config.yaml
hidden_size: 160
head_dim: 64
norm_place: "pre"
norm_eps: 1e-05
qk_norm: false
tie_word_embeddings: true
init: "trunc"
optimizer: "soap_variant"
decay_shape: "sqrt"
Each number is 128 + 32 x the weight over its row's rms, rounded and kept within 0 to 255. Layers, rows and columns count from 0. Numbers have three digits each. The size before them is the row's rms in percent of the matrix's.

# layer 7 MLP up, 640x160, rms 0.118, rows 16-59, columns 0-159
102:096112134138095161069088092143142137190146099113162106109135134113115149133102145173112122084168135129208166109115117112134162166134174136143163186161126113070141153093070124105176141143151096156129163130132057132102128141132114173140054165150081164114132116099055131082034111173105097119153099124190105108116172136146126121126080116202127090136127118136140205100135121064071085106095096096077148178113168059108149131171140097115137145102171117113153115152110137143150108145160158
090:074105119112138190077115104160090124124102116127128060114164122158120098122125130126119154141114141197104223119198150093130102175109067138110156088112181134126105072233119100139142127168146136142094140116128131150144150136181110127110118114121120116125153144097114112167162160158094125142145163117141130092108135131084110101065103113103135167086163133204072181106196119130101075170120151115097155140086165091100162061143131135167097146022112138117137135152089149128076126128144105
101:129145123121105067151138132126133078109131178129184095032119173130106162133110126144120143146125100077112129120136083102146157102159112080154132165162113161110106138157129109075139107138151102110174102185123107172079115149113129169142153114081132163176107161119169116123147070194111152091168053090116082155125149154124107126143130151106065146138176140121124181139060166193119158155126139113131105162175157161108097139125175077086164130110185080142121099093178172085090069084063135
097:152113115092078179138144113096084177154071075153121081096105066166094120069075119139121108087176134136207163110096102131130172156098155156160144113142117080149118135118143145128097136155164136144131159159113112080078126133105111139143135078147141194142134137130109142050131151107139102149158158126095131153095211160180198092120128156066132142084130149107098170114141119168115147186153162052180134143162084174089118117082099118097126116178146174125102175117141083083159129124131155
097:103139129158086149122087126190136145118163166144094081124146100130115137175124048116145097130113134122175095156220111135095103115129120140116083112151094156128096129148120083076097158128146167137082077103052145116083141179104158165110110164144155165104121148104076076134165115092150110075139164162115141114148126138126171139152125153198073173092157132142138162118152090163080133138152123119089099147105130082112124217061189045144069108097119132126107159085104133129139130088094173
097:117059118131083160129173124161086106107089093084069170164113134107134139123185075112134134102108149120112148167093148091096179137146139107155081173152115144144134176139115160116120098132149073038131171111101117082087133121149120172178105139127078116156167145129132104179116072112129127114173097095139143120179161113161093072094104121149092182145129129129138101123093128134196179120145134172083146148150085085162066097116199190175141096140103079117086131163124196124128181164113110
109:096114113080100144078157138087106142161124110097148147193098130136126133160091128134081095159086177082167110084136143125135115105128065159210116165195113115147147164125116186075153130137119201151120114118080086162179111121140162190122125103111105112165212166186166116131054101081132152157099146134099132137122179150171097113063136186118122150124104121117118186087103073142104120149137118061110123158152108122101143127128123157158151125057124128139114177072103111109119117099079150
107:130117151047109146144104155122158128155159117143155142114087126067110084075142144151102136108157083154120133108104097144178113123131132069168166157141110123097110079146112182158158160014096119124154164144082142076111152155116123101167090123149106131096124112058126113144152137166129149120114139138094076104179217132114149130161081124050080127150174127139130081165109093115176180145129120122091121134106093174110075161140090085158155093103170132143147173115172175060120094125170147
093:161145131137137135132141084113081108107116123094176109113129128196163095139143111149117099097089151185125115170168141070105156075048141161101074112122150176124135151102121159138110110140091182113087135082131152078115115123170126163173120116126130103174127145148099098185184118085156176135124132149076125100066087053161073115098126138125112103168202178125165105127114106051192145186131161129185099130120157163105164129163139137165134162139132205153127147090107110161100164112173118
106:160115078117157184134138110159099115107151122094091172190132144132113123171107139104139117079140183094150177130141138098181147145133134131128130053168051116122084144140093166093158112122071163102184136129126097079151219196129059091161099141123112099124108115116146140183167115133100156126117154109115121114094082131129130136109113140052114166163184079158108155170142150172094145167085121067141141079154128158150127094094125178136137156147097139163080111205145171083093120105155128
098:089091137145092066158151157153126141106137047146138149131137096127157110136111129132114123098086121070154092098202163140098152145125103163104158116144180186144120142107058181140179172147056185099082109157124093122150147112102083112118117144058038101145134117113137139145100061148153121210118096101170095141120096183126171090144124139100085132130074169082151126160129148145151153115107137169168128146128129127105136161092100115111168140116158077129065137130098062170107111159105167
100:082086157113101182088164138148093114117096083148129092185147091171103112126114099112144117115203090188134215148076129166162137166109172158136132141110155168182085151148111120111156169193087125110151142122146076088118111144124129184155085064148093110134143102168165094091113109131081116165138151159137068150118132126093125078162123092098072140108108180121097101058121074105166144134072167097125148118133135078181129127090137093070123184119160145158117122188103148141129125143104136
106:115117104135125204171154173158172154098153134133140082104057143089152090124219140149143100079042128052107177148120132162176184158142176157166125143129126158107094197174131180120110127172111117186146128130154102177158140148122098121107131116148162155157134147120130076156099107086133152167123137157136080139089143073093150135152100162110074108138109151136116151124153180122050128132114139134065145115151118080148096177136142093096082144076121082110070097102154133154123126090119136
088:169113159171143084101111117148113108115161186181100086099133117110109156123118117104103184131180127053153077152127088135115073086156092158125137146136162133099106175144108098093106110105190177143131142116130118168094140088157090113114146081171180088076126051080172159099119178121129162151111205130117098122135116138179123131113139126118087073170080149192083207190082145060137136123108143146108109133169108088129185101129076116111150116129105143137091111079098144169114127140149140
092:118060108101065159079133162146134143134130109123135135112152099152142107063068157170140128135127095105115141077110136136120147144128132078112127092154119165130095107126066164151128176127148063111097173165134080136153113164101160100117146077103118198092123061067116115157139133130185173129170101145077187121122111122127133155059145127114120081077108152179150137123140130169122158140140176183111185160153120150167107136211204132080106109158098093138154107139094158128075078072141096
112:148094114142105152091113137170099117184105102147148106216131131110101124162170130139091186071135066179123145158107140165123133127081166132135138106114099135163121178127076145151092166040140046072095129120111074184121147100143067097157094129143155126143099184112078064112084144133166119147180128159096142142112128186114179095153126134126091098115151152093129086128102073120119148108100123145148126112218183133151097179126124177119108111171114147141119095091099102140093092127166161
097:186123135098079127110131084105113101146140177065163161069046123108152130162141051116075146145087132147193173142104094100153099104144133139124101049136143109157124127160089126134147137131160170206100119147119159074128076092160126121152161124061075138186141180101145119122169130217147143088110134135042128114105138104141086163102200108130113098119135134151135159120110099157124124112067120151125137149137133149116044100137135117151114083119109121123146118145085136092151142168172101
109:132088169141112092089115123127129200128176074108143124066125112128111131102070056146073149089179160103152110208150095115101079164129158113179169161080157113128117078147135173113082123101130081148156151142092112078116130111173093142159169174154114133162120136141119139021067140100129125150140137155112142146114144137162149040156165092073127161137149152095083078181160136192140182092150115122148110085124167142152146137102176117123172143150142140128159119092156107140137114104107114
096:117091086106172053086098104152170119200188134130125087095112113106148138108130083141114171128096181166109102074098163134175207128129131101176064186155112103108128137081165079117166050136124136188132135168144160081123158165152170124115138096072123110115117089171143093105108116119161161107115165111149147179132095108149110117140116101098127108120159120177123119117141169223174095135138158105091118125162136125089077125124078147139137174097124146111137144168178157087147121135104198
097:123114115137115160103142039090087101083172113109159088137129143100161180129160146112076117161106043107095136125089130143130109200172146109164152130094157117141113144115092145156114180110137142159120140114142176131180163120158119170178161097132060079093131164127085113107123083132099087166104108184168102114102151130141083150166161134134127149092144165125095119100170042149174105119087136113137107114137122089135101129107118132136090073186220147113208135149114141127133082180085087
089:202041113071121140123169111123156165144114171118172133137135066134086122126161155144110129119078101157118153062115141103133143132141120157100100084119170151150145143147144155150121089109120172181078127111131106153161107069092145163183112088121100121128150175168121133105093096080148164124120133141139124141132138102098081082167124112151113164114189169184147163124112104052159116131175048161143161141161111162083185153160053145164115117148071155077161115175119132108118166062162130
102:127118107076112174115183113141114125086129138114122103125132091102127117199108088152148097129125118100154140118082144078095134159158148145192141097135123175092210137153168143120152113156120153162113143043130096135145075151158083119111134060165176111092106108139140047189098147145072167103129118135160084137102116148129124144110142104109094069132142108171126168169038133126198085179114130128118106167147179162169132146138153048122128136150088164096132144113134047126092129093113160
100:158105129130116085135210101093116118142127158110103137133101122124112104185124111095134151189077139228080155122188137182121116192176097170144064131105146181102182144133100112128121126187153160167154070089129097177150094117108108067150087102079133094140149143140067141132135184143120123154091120135107135084125106110110078157154094136120158126106102149162133096076123099142114025091050167111142137102131111112130132121093177127136168136115112160129097080137097143112147105171158096
101:136152111085144152151104168081165164152093139084085110133109152082090175162099116092119133106115150131148175159120117091167115108092107201138093144065069145154113124113157159129117160101118171136124084127085120151149163176136129141112168126088089146107150125145116110108158127152204139098156121032141132107103192182109106094110118142110104149143163114097110118120162172141203148244125151094128115179179089180116129135165176134168146173108142109153120166112139096185155175080125114
101:106124086100138092173104131118109161119111126142108183092092098123143105173177099065132078155137164123197105190165124071170136132143123121174166133155121126094152123043141161202144109131155166197153119071116154176117120181103165119186070139109138099122145141153184142081119142113184107094190132144106039111095122118174135116137111070154078110097115172105129142102151092131171079153116118123144104143143091133140132099152087096170105134161160148127120086158169129064121131109117168
111:120098140090147136074129131139175060113106113151142113119141158134096116109080073118122187133147161128167142128166130092109132104122132186110094158190089152143120140104175132136087147118130137132109244108141125132138140114137127136148189133144116126138140155194073072162119116148087182121075100145157173198112083077134080137138182135128168132130138128051163152076111049105105071193123167155116107141149160134142135111077196109098144140141078123078096113114159144148163115151084151
098:117127124035150108031114119171155157161133149123095101067119109140155100188144142120102154129140130125126178129112111129146178117119134183050115119130143149122149086141108156127145179120127090146135111186139102154135100112121077108153142108109174115141181109118082153212109151134111139100139163139119115083116099130114188073102125063159127155121127159155137139133111061138143119122136189140134165123189130079150207162177120144124124152123130105185121145113207106100026100113165107
101:137110172108146156139067094208059131128057156171105110087141166090071164101149100122098183108092163128149086166151151076120122137096154102091121121119199138081134120162145118133091093101102184118121159168100139159118154149113018094093178128114143153172105136147152134149086182137135116123199094170130121152104119103159087165127094084149089097090147102176116159185116082098115203140120146084142094128134101108129142145139120101086086172090152102135100136152107152099139130133125143
099:082111119109144109164101159131110120117168177134185118129163122066129178176172145119126106177102124145176086086135145196169099150161128091126190083137160149199136111093227128173154116115138163077089094115074133073156132138115166132064131117098195158156124123128184098131141099122083172134134118172140144157129101093081139110121125135089087154130174099125139148148118081174114049079133142180122064146077103139143115189127118126146115090122107117131076135078107104112122105129123101
101:161138114078153158103135131088106142099074115133141101173125125154125082063122193148121115116124153121100103166133088114151092148202143121147162139088173152114123134121126122108169142193117131173126088174161054183136143146110157140157151129150064130137181103146176127100157109111118116120150169123144150084100090138171094088107136133105131070159170060088102130133163076146112188085070125141146144101132063104195107125105178092055162192152177164067139119151118171144096112110125108
099:147131111138191099163064121115132072138122120160169105133086189074117123150209103152119128118135166153127114165141130084109117165074147136125113100102153144183169146151148192146105122126128110158111169127107118129146138089073187140141133107102097121035144184131124118086168141144103150130093072130152181114132149127121106158093134135097093208152214143123137123111120090113141138173161059121191139198155095082099102102121108123143086131113091100081137107054150116158107182091133111
100:138145130076100075131086125110130152155144116125172124096151173128205130073142150123118107078099179149171047131116142101128135157128088128187050125122140106141140100116142109190134180085147101139097072179168159159143132159079095166101165141109115121179160144108124144070138171141098106151094133142123089073144070129171125099061104153127124128103122194115093135141150074162177069166113159116163159203116095047147127093105174079123147116135121150111148092115148162153127146108103132
104:118131144114150162147114162123102141105126124198117135134143088090046140144153125132181094165165121190149144161142069140155108088149176104128046120170112150132148185084143049126069126161118120102083139135190128111061080103114172110081103154102122131171140102065154118110135127114197120142181189139113087111169123128118097125087151131122161112130125081113161162169104092146087128133114135137125117161084160123099131073119213070134140120127115128097104195076176138132071130146139113
103:172052151123145183080176122114114101126107100119104173123102093114211201102187120129184169141151098112130162118128150093084141082125156127121119127106107158090050152042095120117085127166168165176075117079096174111095098178112098131139079111140141107159067124195100171079127126104159117103104138146183096138127142089132137161048104127123119095166170154133103122076096142113142150114136132091129128156146151134193103148156082132164167153089110149158114135123095152133153136111138155
097:085053148122128155102083089155092099150167120095138100157146171069185170124143176152115140135092124136045157146178101096129135198102109134034159130188127083109097098158102091065146137117101130209103123090151129096114168115137088088125110187172142118212113106117158146140122153151094144124172105145154175118145183139132069129104137078107114148127106112168125138096165178113137151100125183148163158120137118114152113156149087169145080104091105092161136152142110114139126159082125164
106:124088089149140132163147133118107100163123156167162089129074152148187076150128103100067065131182164134184175114107129192140182164112188135102089140117157157105141127144141148133122153112126113103131101119150140142137091146187186140107062101132089151144184117153103122133169102105125069155149112076087161091120178109120119135079103174167123133199140124067049105122059082112147095079084159093133072152136086090122104140183150135159158139153142121087170122128124122180132140173142119
102:180091168051164167116175102119146181101147082162158037136163125140190116154093133117117123115124148160089112150105068133104129081138079118165125159161153171171111128144147120139172062107129109120124158183110099136129116169149092084164151100110128139142149125074105135139148213108134103078134140127154129152201174127221099202123119105150138124124140143124152186110092147111165170136105165070109165080118140145133089108109137130160118076140095182152103097086151128119116149077105121
088:130089063109113114150141137094094077131120134145147114133196118073121134144099122106114097083139139109116141190183135135095135118120115087188152154111153161128160080074118171144134068130119077141039146183148082132161124135193101148133192134084168131041131153070075129102138089150094144132180134144099205147125117130164167105113124083098119115091099146119129119137145041149140200135108105133126096118161120206124137101169124125088144106115143115123125107069137139110113146098174177
088:111115135117118083093146139174143136113123125146106075095126051155156146091131169091108142116114143102140141118191119164117167129118138092129080130127159191182122108155141124122114154127113086162066117085104104166130137128093161086117120136136149136118182164146101061152179097165080112079103107053091115147128102117119043151163088186148123185100107065169157130108154164160095114115128171129109084169127116209099219109121097140144085124104122122178155118086135186154077121121116079
093:141113058120104170177146126111109126108162128137199214124118158126108131174050124171151085127048068107163099117146119131109177104129151126167110154130204097082182127095147130121106142144097151079115129115152053127119126155130148150112170088137161158068126146095098189121141186087129128124138105155148113137130120105115167155164151120187091092100175168170119195187145144126155130129142075120122094172132180196110103160120153072114165090141145141142111071099107147148142138139153134
101:133075176163131096099139152148153141120127141155144170144136140127135134116180158156145176125135127160125172133124133166097132183094147125080145145136129111178135132096122125164095137062143127192122098122150094074124164114098145186052135136152123111113118145143151115080087186117102174198036109096173039148141193126184138091137148147169129139115128107151067118170133181134141103086081165101172105164140086096072096138121167146095099116129085136103056120114102129102126088185105080
112:157110127111082144145143084136133085101160136104115138105136167106099200162089136146179114152111154138113121123130143180190145167128170165115154175129149115093185125109131073089136192095089117156073121121157060120107097067140131123164110145062178140130165096162120113150175113194100140143144116149177122126120166126112042120144083086107152128138160041117101169110093109090114123095032160142117127108148131148123143122188125119101081174118165151086135128142175077165144074148103146
108:142061148147143170148075138147137057169124140134136155138175111094101146126068104159120102141186169126158097162079141140164129116161090111107110107083124116153114192112135163082097104077141115182111145120160133127134150081156132105186179171074135153075175176132087073161093086159101090134148128165105171137076134183126109087087107121166112144196129127075128088125116106157172165139127117111177147145172129108149133122108119094141102160197087134089138145090129096191201096175125133
104:146074127151071120175098149112106104119146155087162136135168131133079156098097174156107109080102139122102091151169135148067117141151128110103136130128183104096109122085104214100133154111079144152103095111189150152045164099091117174160118082089134208158145143160110072142113116111132122069070092156094133183125165097110098150144069147102102114091161102115156092106111107178089113140090123136124130187163130189095114119136085158089079142108126123139157110157179065100102105156103177
# layer 7 MLP down (transposed), 640x160, rms 0.104, rows 16-59, columns 0-159
099:135098113156128111118154106127097128110105142119115106108122099122147121092085168201116151108117141121116139028104130102112106144122105174134095145114131116120146153131153143084134126095164088130114169171172122140172171147132061220211121117096172086150010186152085134172179071131102151105117113086145110141150135109131152110138157145109079181125164091093120123100103166175119125142110165153134091129103209116155165118066085113134120114108126075197138129120162149094143126112183145
092:120106132124139089187161114130085063105161106152120137147129116140121127116236195147148146181152179093082141128097135149134157137113140145142175122155138089124121105117170117080110178117124155126180121159067101105102082135156127166127139179097146054066096105150128172132101129108163135132109139053119139154129128171114101110087151119171163099165149126008132093100150142147138125140107085145139082143089118127168107119168114168174112098143111194103168121130192136159182155128110180
102:136132105177145119126113112099117136143145137073115165182139150177102159158122156152133168119164171111112105121085131123109183150127119152126204182151101062099094097119187153134153113090114163155196133098156135138080087133151110136179158129133140123152118138104085120130078147170139149151133130074131156171135133116130156103128034089148123126064177133128119056136161140101091154104141156167142160160118119119188155109162078201158114079078150097192081127154086159175069145110196149
107:143156178173115106141136091105122103116119085114102104086166152141109136136108138082122143079149080133146138157138167107128125059208101114106161189120156119125122133128096156104138142132125084129203120150090082110153119125165051104153125074135095175140160109107146179109118138204100125101077139121121151098174173093143120123115154084152158071125156080162146102117111132168142082057217136120173103103175104124111139202117149102085152113136124181091111191138169132122073078134087111
098:106154140111113134063157134142122115157131171107167116093149140148081183119131140128131083163088126128168181190187144104186086131167167116069115148111106072132158122138087131123160136101232128142207106117159118087182134140141057181112120137127139117112079149154109138122124099102134112141105161124104143148122118102116099093107107135098151077172161152172117104155131086094149136108144116114160170163123131108111144108093150139103171144208183146131180113029091144054082111140095167
099:128169122175088158139158127152135106166163213112134116077157125121119122199117127172133135121107128132126116142157132115120126114106113124146131126154150139123146181149082108190148133118146100108006137156069171142142119048122132113066091141129192177126125051086109117076122123114135123102147128086117141097158169095149107190050151093095200136134110117161155094120101175109170093103145144079162106158062119139142138153131170136095140144165182094073137107174112127118096119143170119
102:085192122146129111111179178144111125148083118155154150144096128193149125100099143123124052166037099112152166195151175141171113085148144142124123145173100110114128077133177165174138055098097168117144176178115188131124115073144182188115114113086149146161119140142144138122142153160128140153139063115150108110089160113110170183130164099130150180130136148119100142155163140110166182081087085136116187076107099125145108116156139138117103108119154115188140097157128152099057147128086079
104:162075142082117084170140106057119163103091075090122072170147146164135195129090086128168169166123155157079076105178082150146173136151146188138138118168089137113120134115185196177100120110140120142130137167110149107118141168169141141190126111097119084118081134133057170145096104120148131115067180161144137109104109135126116162117068140149107182156136138193093131194099105103148131115149095089147162163093117137156193098152161116166067136104156171131153093093094110148120125145109124
096:057159070118155112109138172142154128095177239115134148107057111174112097110155120154126127170150113113139143113080152153167131132143137109087113087109095143113108148127113136126149141146144116112157117114092119162185167200159114097099136131145151115120130124203169093217105133103118082148082158162159132096110100080094187134148102091121129094056102143141097176153165089129111166137101121115121157150135155025159081134131114151113096132088104115131064135122143177187173107154145118
113:124077145120142132127118163176096088171144143139110079104115113117165186100138173174127129127099143112136096177171116097102132083117164145131124158077079202137148138123150139074148131151121109108112151118101162132150139147070104132121146134086132118122134127158054131127139130190059100087152142114138144194080047095149120115110108117162173164112091163176136102150138052146076130199129069094108060113100183198106078118113141150106123133160113090203082143147101130138113075127092145
095:128179133129112161164154150109078086143136160166063139117121167158173198122129063123160127205117179143104096077066100108183131113135128136103132167115139097110144167164102094145145117151108224155207102124125120141155147097149186137149080105156132152097094149054190126135144126172168119101070111185158134098144086117108104158094111124088153156102112151090132098117126079104094063158134148139162143127133101113125193099182149107109107108119137126120175107170130156133077171127138165
092:124094142114135084161124129125117133109099093118190114155133097129178084096121093159141154142131089143168162113140126202135088082088141092118179117143136156079180105107169108132094128092104144110159160102179139067131049150212130132097078133121180153090104131167237099192126128112088109108095165152114082110182145144160137130184171103134100101156122137126089127132087121112120136104106148166180124149143134161154193110136093113119102139161129140081091088116158078131130118162133216
103:144143163134140134109165172241159128114104088110170132110100110151148110145204109169132110062153180134120111117070103087176116106108105129158128148102104059113089138106144167126105119191095118117130125144154134095123086124127135151125139168174167108120085187196140098108149134151112137132084124115117086114118154098151168094115113130129164147089125098082136129096174154145113135134112184103107154100042106151146156141134049124139167010124135130118021124117122138132128142127160140
093:148114093158156122193103084104163184165148140088112127130117143131110100077098136105122124074126137117084146083125084173135187076129117139125148170153125202139128120132147142151201092093160171087172153134130138103110159061161131171143113097067138179172114120113174137148126111180118107093105041098092134088083118110146170144145132099083156158129101189128093111056092168168142102146125088056122106089149160097121111097159160152174130118139148099151210120140178107110142127090110130
088:202169091156104124125173117122113185146122155195160141127071120147104164092118134129140139082144148102184140129147170121067163082149081111138148140113126095130130135136179147102129143097111131135216133165071148124136176055122167114163091163089141099141061210138101183184112154117154135144134166142161143136098107108111149147126082112169139122090176073117172104141136094148126176187153146104118161147185168134156139074131129064164079099170162148143072117139150103171126161122125154
130:130112100088165157119120169143143106135097140122112082122160111114083110108128154129120168107116153142139099091151178126159143084088145115209070130127141120099140166129166191111164172137108151115154135131106152201130155077128108082120099133197116106122135126157106119143056141084061072148137103140048114088093153191190156092155144114095172151122143099050154090193121167133169152123105152101160125109182124108121079206113142144169080184099136091170109119115155095133136161163122146
089:115144125138149085130159161137139166152078164117105100135054123179139099138068138139108128132164071132146124134102101165114164167143089162123079092123025125102147080121111153129109137101076154051244140167163181132133152111157180183073141132137130146084132195126110132143121157139102114157106124140121114104153119142060151122127168104139112170066105167099084136170097166107122129131115174097137120099202144160160138133128129122120092177082177146153156099131146133145146111093181168
105:080129158092186115138165187118153085183119137132200151141116125131147124164128162143116144192109155112138093095128140111120069099106141110161141123160129097166104132136173147117157109146149147132060172101086187099124110169170147112132135166104078120121138163144145145114122134127157162063204134057073097161095114065144140152117150118098058081200091123149120067134098120147183075129158116121128120138152156089130139127192195125138163140111118157089088124110192141163149096176185130
094:152110137156130169142156145134104170114168162178180161112163105142155113099134111144094166123178149149108135146150127180106100098119143117165105159133109133144142114131111152185126057053112105132000118133134130121152140141163110099162116160086131109161095187109154149120138110108161098145121176161154112124097107140145105094099151119171127130151107149255101163097128115153137144091129122138097125091136135153115127149142165152109104135166099109157152125137098102187134148152081122
096:149117204125134111089171130185157122109109081120110148121127144165129137098128086129135124150132148147125152124147142100087112104086109103179113142039087056187149102173216120166113078140174183078091122152122096140165122179108127162151120103141137120135126115050134104086132086100078162088080129141136151095167144118075084138171102164110161136149156111128119092128151108120090097178154108173123121098109099208116173125137168101094145163107074084094184134161174142155128121115176168
098:117174114200171195176125107105083140139133158131141101137140118191146115161149140148158140130158084118142133105155149091133099131140109131107069149173126143090118156129087099174132065101093171115058133130152110152128167170127203123105068130105082142131143091113183152111155112137105137154189150202130158091160127138171145109166146102082142057088099122250097091114141123116172145164100121080122132090134150159119116120125138118152098125134143076101163147131147172119145174182079081
103:157150119138090194130152085163103127097111067128169143147139175104155132117155152126060148115192075127142132103166121121142128072145108124100144104190116106141140105132145167078111158104128093131083144143124168151128116078149101103104116165170057101158167131130077112088151153113086166125148135187176140147194141122100140109115101116210151110095153144157121206087150130099134156099147141103097198096146089114124142131104122059133153158147078112163072097086154088109099114168040087
093:153159179111157136142125156098126107134173159118192122122177102082153131138125134050099108138152144100138104097068093105086216183163155163104148144167167151174159085135124140088108155122131101143168193124082152192105134124195083145069143149148090117109215125089200063169120143135150133074132118107131172147135100112125117093174095183107071104180132116099097158128140140142103079108171124109146151153095100104156094128151172115147167147118100102148095083113130082120116154121139123
104:162121068112164153105111131070167109093146063126073112155180128097123123128177133161131122108160203156145116153073106102114133139130108135131156097119143154147115106162103136158152182109140141130166098090110096159101121120177117118124094100116083117087121160096157092110113102115135140084157112125134123057116135080137163120095078135091126095125155146141132098182104094149123171118069083114147120148149112126146067114169168040149135077140149114123021144141121143195068178175133223
101:067070068106157146040159167167113178091069099113135130112117155120151173128125085114138167121159092134118058123100097152144145118141113152119111146095146133105054128165126162124122098157100172097141081099113144143148141146161185148105129103184182158087115161193130145178085198116144121198139160182160127129114100132111106059139130122110182155099144158115084100155202132084162108087132086129119129098115115113120148172153105102084095152113101081108114116111103124173144175175153160
111:145147160172133208130150142069091100126070130135144080160089188108142154102114072136110164113129082170059105167151152090140104072118143154183134128137137136097150094076158201139153125077080108132127094145126122065119116191120132118134101103123155087124156171103148102107145148089174174179100145128166077119153123115102162128086146174123125124157102134112142135132148100100159083129101140126109108090072150054062174074142141097091126178151130117164093197107141090121102157182091128
094:171108086154115138149129129200155166156227106160097117158172124100115124129121123133097143143158166167129154163099130163132094124128088087163066124151111111056125139191138185131181114069108173115143169142145135085127140118124092148149134115193149088192098118158089127143085199125128172209174134095113134129154135151071136102116139181133132126167082131058099153123081144167092157188147145138138105103122097160193140133087171159096113112113145089149092083118131144164159134148156158
096:111123106165162129141176169121101158137155167098182146104120137091136080146029134177100156210104104134104110128166133144163152121158149141180102124071094178141113134104138112167145151111112126167066123122144126136121139158187152177087154129185165167102102151185160144132163170129147149133136150103111115144174144138039178095092173131122147151141105132049075187104112148153090153125168120101121090104120128125166124084141120173139083159110091063129063095081137083097138150104112135
094:135166071135119118120119096100085130177105147106110128138130153145119133117134135146134063112107153168119160104129094127160073072183089099075181131142132120152122149167114166137140137068163121154193124116140116135181101068072088157147068146155078153206171153117148116156146102081118099182156124160139165123106126113179111143153121125125109086179145152116158150147154120064116079126154130078147179160135127175157129100187077066086167071133141194090070118125062143115119169145093109
105:141184132144168107156141132166087162154136140170172147119136153108117167127162110033125111084135146158173091126097154137093076061145120132136141162147121143158107129136109117125071149146118120117178144131108172136105144063094161180180102086135101167093164166090139122128122109174081141158127122095138000102160112083167089127134135128203110090166056120186170134138139092117134114138154069132101099081105098119120141129116109163085086111125208066133117148119163134116137158134125124
101:124150127144142123119125075134146107170134191102114176136083141124165171129116153130125137072136109128051140149131143096134111123182124153150165116140077119168114092193128083130165205136162123110057169111090153129115150120158170124179138104082150143066140163118118138119097086122131093115146135105097096104146127123113106146141200153173223111118105099096171127067142056127166188147107109141157192095111137147131117097115082128111056092080082145160125132129149126104177190172159081
099:171211133127126109141111133117180144126096118168180124157133121190141139127149140052078067160156115163132132116157070104134165075146140070078139159134146163114068132101129133122158143139141173135083102126142078143056123128123099111148136164136125134171118137065122177198142145104082150163100098115124094121100112092133119157188108138082166143120105108120172063117150128146114104135104095162138147139149196102127061110156169185154159116155139155088138134175069089201106157076118085
110:142183127114091088106082091171219112162100147098179115176130100137052130142092104128189087134159138128136135142142099136147155105142124162126103063122054124095081105118129126133123133138091155116201094145121132146103187164136094174125077226152119151134173120132096108112118061084137190139149096118074068115096150127138145069123118137082110099122134127078140123140172139110165185121052102114143114107171112105165105124167191130134071106154130152137074148149108122113139119119128156
105:099157101145121101233137101167161171149112182119174153149181076165115112125101150119136113136105114102123119159081018153104098110138095097181100170167138105150149110181104130121170136145096147111176143125092134142074137143170114114127101117076125137151153051122114125099132135171067097096194121131106155094154160143150136119137160177107190084115121146192133084126145173162120098131157091164132118112134131115106074112143119177132167159126110097087127107102102064197128130079171093
088:139134139096079070167153154089103146156073181115128108141140053154143158118091126098126070160173116135129137112115092117102109140103154165128148126141147174188183153102142124170101090145092125184238155140112102143132154135125135146104106164089161109114126141155131126082176136159150126112127095125145108221109141073090151117109146169135135138173093190083086138190084103166091123157116093143141128088042145154140144105105109108098204064117125110142091133099159190148144124159144131
092:175165118144122127116162154128172113133099184125091114128154126093157087092121162158214134110124205135040120114151125120136127104152082120090133068074070218140097089148150145115135140162123058101093121110151100110135121102159100135104129127105175074138124125146122138147080179130159128118139121098115146063072116106132166114157132181091096109191120118099140138114155180166102140120134086157129160099144085111114120147093086119159090182049122070125088148179116189152164169154109135
102:152079155132105146118140123151127119127139175117119154101097121165151132149148106207103130095082152123111126111102103126134120103159150163182200183139104120179099097135092118101112157118105157115168101095071112178174183126133110082169132152106174110164089136128081092194154141077110139152123123137180133201079105147118131172078189136137093112110136104090117146109150122134087211134117133068096102121067119046151121132130159173152104074154052143098129150101148078148116127163082078
083:084155130109128110111154162092104164151131162115148159157118086157126092162131172164115130149047125106141136126096104165110136106113069110070132138133081078154127115117126157179208094141178104113083140101133189123137117090078097157130105112122099139129165130171115174090134137124120121171202142041155090153152125190125194174153141148103105135177159188139115071096119082132166166095143140115141180153106081092109067126146143119155126096119130154167100121212157136103071102092118092
095:115144091133147113131153187179140150177132157160086155165095110134165132099168132131161110111144103119131126116097116163123159093119198086129121120116068129137170107105103145159151159174159074186000101102134097141086152121141095100112169135155097114175103081139103134151096127145138121122129144140100141156117110118154163086182124160138123059160142115171136132106167151141138146055156090109072173110090103132109067105123131130112156094163111144141131124152181140094124108130115130
087:134136160190126140163129102133072150112106168091132098137091088110126130136191182079131114115146082117144128125179198181099119111149102091131210133130147118103145107121136096111151087092154107146114184100143165156190126110139058127067144092171124132122094134145116095129086075178093099132207119173140154176177107120118142097138138117130075094119136128114158082122137129161095128164103153100163087152200046082151167131164136102167126092199093095107108092170163136107161136149153145
103:214128079096135148138171084130076110173102157113134111100124138104188164126160204103090171145131148119135067151122084111160123094136170127135104137141135144111175179107092085183148164134164090077105076100089136119073146113152058084207159164181118150163190126095128156148178127137126091159170123182118166091116136157139096115155079144075135174163152133189109116127147138112068139174174097108145135120089155057116114135138141131166120111132144117137187128150131174120119143101133123
108:176130122178114104090135125121160189142074187130106203124185101124144134140135160117170055066103162102153133113095129153115163147105118136126137177105146113108139120119149157142095090126153038099128157153157100166122140159117135124148112125148143105064135184123129102125069156173140141141083085096065163168145093176133134106189161177145140124169185094080110104086134143080140171152130126149111110143109098105054190171082142092133155095090112111119082143108150103121195078127163160
109:187108116141108144113141157125149151113131131094117126135119140106141108147094116146142131153119142079115085153118135127152113116129067119152148105138047076190139103130135149162027112150109117086145154101147141145115184171103147153117138178154133102143103062145130098113119089109162143170043083164162083127180049117102090132152100187064171127168109179121093121080153157150115168133117115131095070137131134119158075145129171162126087120150090214126174116185114125110139091197157168
102:113143074137162143118131118133133168125082161136086160116141100122075110146152137182190079157147112098086161087121134142135162122164104136094173122092168143155208117148135139111166188176180062145141126143175149117092095165137089099119156126112132095063207147131155151133110122096108157153095092144126126137148098111087109133192188149100138178154182071047135092116110165118100123170122104098115160116116133161138141070106115184143084120080115047145085121098137103099091103146139069